From a checkpoint of a small transformer trained on Wikipedia: MLP 448 SwiGLU, a variant of SOAP for these matrices.
Each number is 500 + 25 x the weight over its row's rms, rounded and kept within 0 to 999. Layers, rows and columns count from 0. Numbers have three digits each. The size before them is the row's rms in percent of the matrix's.

# layer 2 MLP down, 160x448, rms 0.0781, rows 100-159, columns 256-319
097:500461509502513533504526495509543505483464516478499508518503502474509470543478500490522454467537523523496521479511483522514450543518438505479473526485484523505478493538476477563481490560511571
099:545524511535485524486457468461509480474471534493462524488547470454464508461477505498445504530530478501480482514447500513521514482493493501511481483518538498520520491492484499485486482483512504
101:497479508485525496507513468523446472462480503508505512468514512480492514549521510485464517454530507519502482550460493549551521532475535514488511533487461451515504523501492516516497495481491490
093:502521514519508499479529526472527526528469470506464496428475506469541484500460505532522495487491550495493528487453516518477470522516507514525500485481519507487527475493543527479536484494529473
095:494498469491473544498476517515465471531465496504439493485504539515490483524503520502525514488452489525471496516525458540507463477487498513461481517492532477504480479509477483487477507528480459
094:492467537504462513486508461513509478495487482495456507481514527488467558478513453514493503480537479472530500507542527512549476514518482501520518484533493512522490509469515504503502495503484475
089:499457478470533487487527477507517553497535497509492497481487487504475524510535472513523441506528485502496524541453485482479484517513535498506528469480498488453496499448483465488502493505511557
092:545512513491483531473516519498502522519461508487490524470564501483517522485492515517515503471558500465471492456551533467510535479472475500504521467514489508474506501503515490455533562453517512
092:519543479474514497493503452503495476489479464487513454517523499527462505497492485504474545523511476501480532505513532511522529484504472514475546486478486507466495472514491506506529504496436517
104:495551502516480539502463490557495470436485498467527473493548473474482497521505488542532510505534559525500502473487510529482512534491500552518505501480489466515467462527523496483501471474489484
085:520469496506504520511515494478534520519520459524458533529531513486481510488490491516536462494503471498493505546511559472521505481514525553466514504502475493459502541489499472523498516559492519
097:486468500520467462485497508484514509457498450521492515441496494525501502549522545492535539496477502487474469518484502528510497504485499493527481518486501551537531508454544475532480498495506476
101:524458489506523483432488503497469511513514485499484467525495536459475460461493488547515486520524539507530519493514503484505476500540509468514511526498490503530515510463475508500486503526528488
101:490521490515482435509496447472534496506498507491507512509482516528479505478493486510523494480492500495475467468481511482510543545406498486523496500503463526495484508537489514510492492530487463
093:495493506533464485471474488487542519542496536519459445518527502504517525484502530535500504467517519531443534485477479433520531467504482469516511476511502510525490477509502464525467486559496513
097:491478491520519482473471504509462477475475467476475492466511470525512470476474505475514485489558449509549530528539487523505502536506489493507479523436476512522518505569486510464524508477482475
091:515516500504487500520492532550514539506488467493517474501491455537499464496491528474514514484507493518474516514522489534502464506525481435536475529489512491510501486500521553518483497516494445
093:474494518499528545518490538471534477495468554500532507443478515484512514486495472513510491466497453497490499518524536488547455480504522504444460514490529539521505458494480537486513487482502452
115:509494498542533519507497504491486550482515512512537499539509484471513480482485493505472492485516513526511457522496502533462520499520510510497495507515508520478460475499539453484560530489513488
094:511475490496526451471550478490511501527513482503520501496470513470520468521561493459440561501436533507484500511538503527466491495512496452510500478537486465523496538480455493530530506505493498
095:481535506491520522463524507527438503487510508487536471475485504497502472512510498531472513497477524519543503508508477526539484553522479505514503514503492503536491478483509478498463484536495507
102:500494471514516471496518535511507527484503498521458512529503468500519488505490513529524515531518487540469512521516506472494485492517477505509536509492518517480473479502517481487476486512519531
096:482511504554511500499523488537483480489515486492484487488506513477515527512526481522501445496455530486488508470499493519467472498448493501513513529528473531525519508455483509492505499471551558
090:520455515480471536513497534499468471457495494502513481486485533474528508533504498528519510472506518529503491503482527528476507499456534493460470550528465542506526503495498486467449467508510457
096:450486502473505499493487489506467523471512527533488457501532552510534526457565483490523532463486508511521482530514494499521516515536515574510453563552510455492463489487517504529486493519474498
099:481469483509489504461532536510522454498546504536495495557539474468510474464507519473529495524549473508530528484489536505524488494491494506497491504543476533541488493495503550483503469463497471
094:475529509456498478520504439485486479497511534467515533535537465490471524543498460478483500511513507489535516512483535492497513516520509481464494473527450517497532479499521477512486510485509492
096:494552485463493479531465545516480462470488526520472488481547471509498505481457521430467476465505494468500513499488490536520532465527538500505483461483526496512463520512484483487497494532496533
096:544511538526556505493537487521493505471500544510477491480480480494489511492522492474540487487463469473532542525511511535539474512488528497491511514556476499528547497490497471488478492488501492
109:495471510443488488454498486468489503535491515464451502476488526486524489509493524476523499470494498450489515491515513503515454535513522521507475546458523494474544477490521486480493476524510514
097:507511499525531485483513449527518490454507506526479554469516462513495440539494543536493503479493474488499521510452499553496470487482516507478483477513502463489484535515508520556482482502534535
128:490506522525510485505484473526490472469480511504480502454480485490481520538484456522509460510470486489493543505509537467497464497498493484489516501489475506515556524517510487504453543514446514
117:504532552534468493470515479498488465501523452467500519492513493521512498508509520544508509482517467459501487525480484495543479521483520541462463453552504494503501477418508442522502489509478543
097:501481493461541488521513499501507485512493490493495555496535483489480497502537469469485501460495473438510499496537507522480456507500547466489502527486470502459505487501505469505521486522466489
094:467533480504506504520503508518458501524504504468503520494448516507510509524538530491510502479503494523512507507516509422493527521508480475497490515496446510516524472513495499510501510482518483
103:492516493492531550525499522490503503500502514498469469550509520448512444502491477483481504479546501511539517497483524501483438498494466491487512466464512529479516504475518521452507505525515534
095:479528550492459470525445492470492488496491489506503461485506489495486495460502480479515529506510522493503488479475510475548489478476500526448560507543489475458519445479483450506467500488475516
095:529470485496508499470484452490506454499480476522473568498497504488475476478519527488497470495514473498456555552487462492491490476489472535465544498483505463506495508494518483458524503517509490
098:490492457492488488426513477515471502489491521464520490505488491510525521509548492480497503485497499515501493476472505495498484512455518476476521495507480482506529503482554466543479493466511516
102:478487519491495527450486526521513505489474494531456485509508515511518493454474523533483496501480518481464457555484527472506460483486441497477454487488478555550510504491494481475494495459477482
098:493507469465530508467531473521500519523543470469503482485458487505471493473485529502511471524559481498494544537483523524495497501540486495537531520456471502491495469501486519532466511479488478
096:482544504546531480539511499503469468548491474567500469502495476499509504461505474529494527484503463486520514506483489498502496491501513536474500507495511508516495499552485495483501525470500506
099:542495497489520489534525522473465516465515513527496483494498476518509521498485494498529503455530501527533478525539485492498438514483513446454531481530504481398482506541503488507557517506488564
095:520474482522492493478564528519531505509500476522531477551517480502517500502490476491519518517538517533465479495507495473452511486485458556514522485482483483541477535510499493502485482485487487
132:526465482523509475521512498493540541495472499484479438559513453490522495456511500496550465487494501525522511515486538488451513498529507512538480549489525519524501451492534526512524457513585493
101:502493470519493499502478486504509509525508533477512484477427498558505526497483511517482530448454449491464505508511503521537540490495525490506472502475485504506503454499471496495570532498492493
089:515515503455496493468497500486505469521545537521539475463480515518537482527515488495521480530491536534468499485495496494496469528470491504447522522477522538488491485483469460521475508523507520
101:497478511532529485493461505483517489515507548509511516489493485549506530539490458541501460527545532488514510501522495495563502483496474478514521511510501521484514458515508520540486507519483517
141:507475491489500513488486497499448500491508552524508541502499493439509518503491486488497497519475489521526531502549491510501485480502503472476521500523493507531507532492480494497486552503529500
096:520528531469469472491476512530498491508472512471501494509491472475509516469468506480485535502521482516523495521485473544492528489508545489468500521517484456534514494483515464483460496479514506
102:507487498478463500468472508512496513513465474554534513517454498522500483546542525507526537514490533525480499486484523515454475516532503480564502491463528503518506526489502510463460514491507497
099:459488490484519503557534473435502518489513486516493445498510503518538472466504454474511511489460482515478487558519520502487524484481530523444476471504549535523477522494530484491488502504490464
122:570496508495511517495504493470519487502508498483497539496464515542477528508470510460482458517492505493460495496498513497515493438478512510497528493544514538508475528469492513501525588500522481
098:517456472503524536507480542495488496542496484462505469515508474435501471453465523518492470495483482531507492489442491516522489501467487518465482502491483518459457533495497530494488495522456521
099:523510513547499526537508493498470469516523489547545532529506492457497473517450487524493503452530529557517527496512543509517525531470477485464519460487502513502513503557476500534508503494542536
095:486501551482448481523512519528507537522541504499466486534518496480495506493501514519505482541509523489497472481502508504478507432515505527504508519520529460478503496478516533529512507498497468
096:471462472486487496475511517475528544527487541485473519539500507477462495490493574468513470525441513488486493512484526484484504530475489481519492507474518506506514500472544490493451511517495494
098:536475470448481471481472522495491503488521536484498471507517536506492508526501489450493476470487500540517509573508484519501517473482520493468509466495476515473478498464489471503518488486477496
107:506490496474522509501500537495478546496517502479536494515541471473481475514534473535545486509532493497489488494462509473502494528493520468446518541493465535460527521496480491474483416478513494
090:528511485546533540492487510543449505499525534519496478515507529519513513475513490504463503507504486522519495502489534533474508466507533493510524494507484525507512485504496503522532489534481516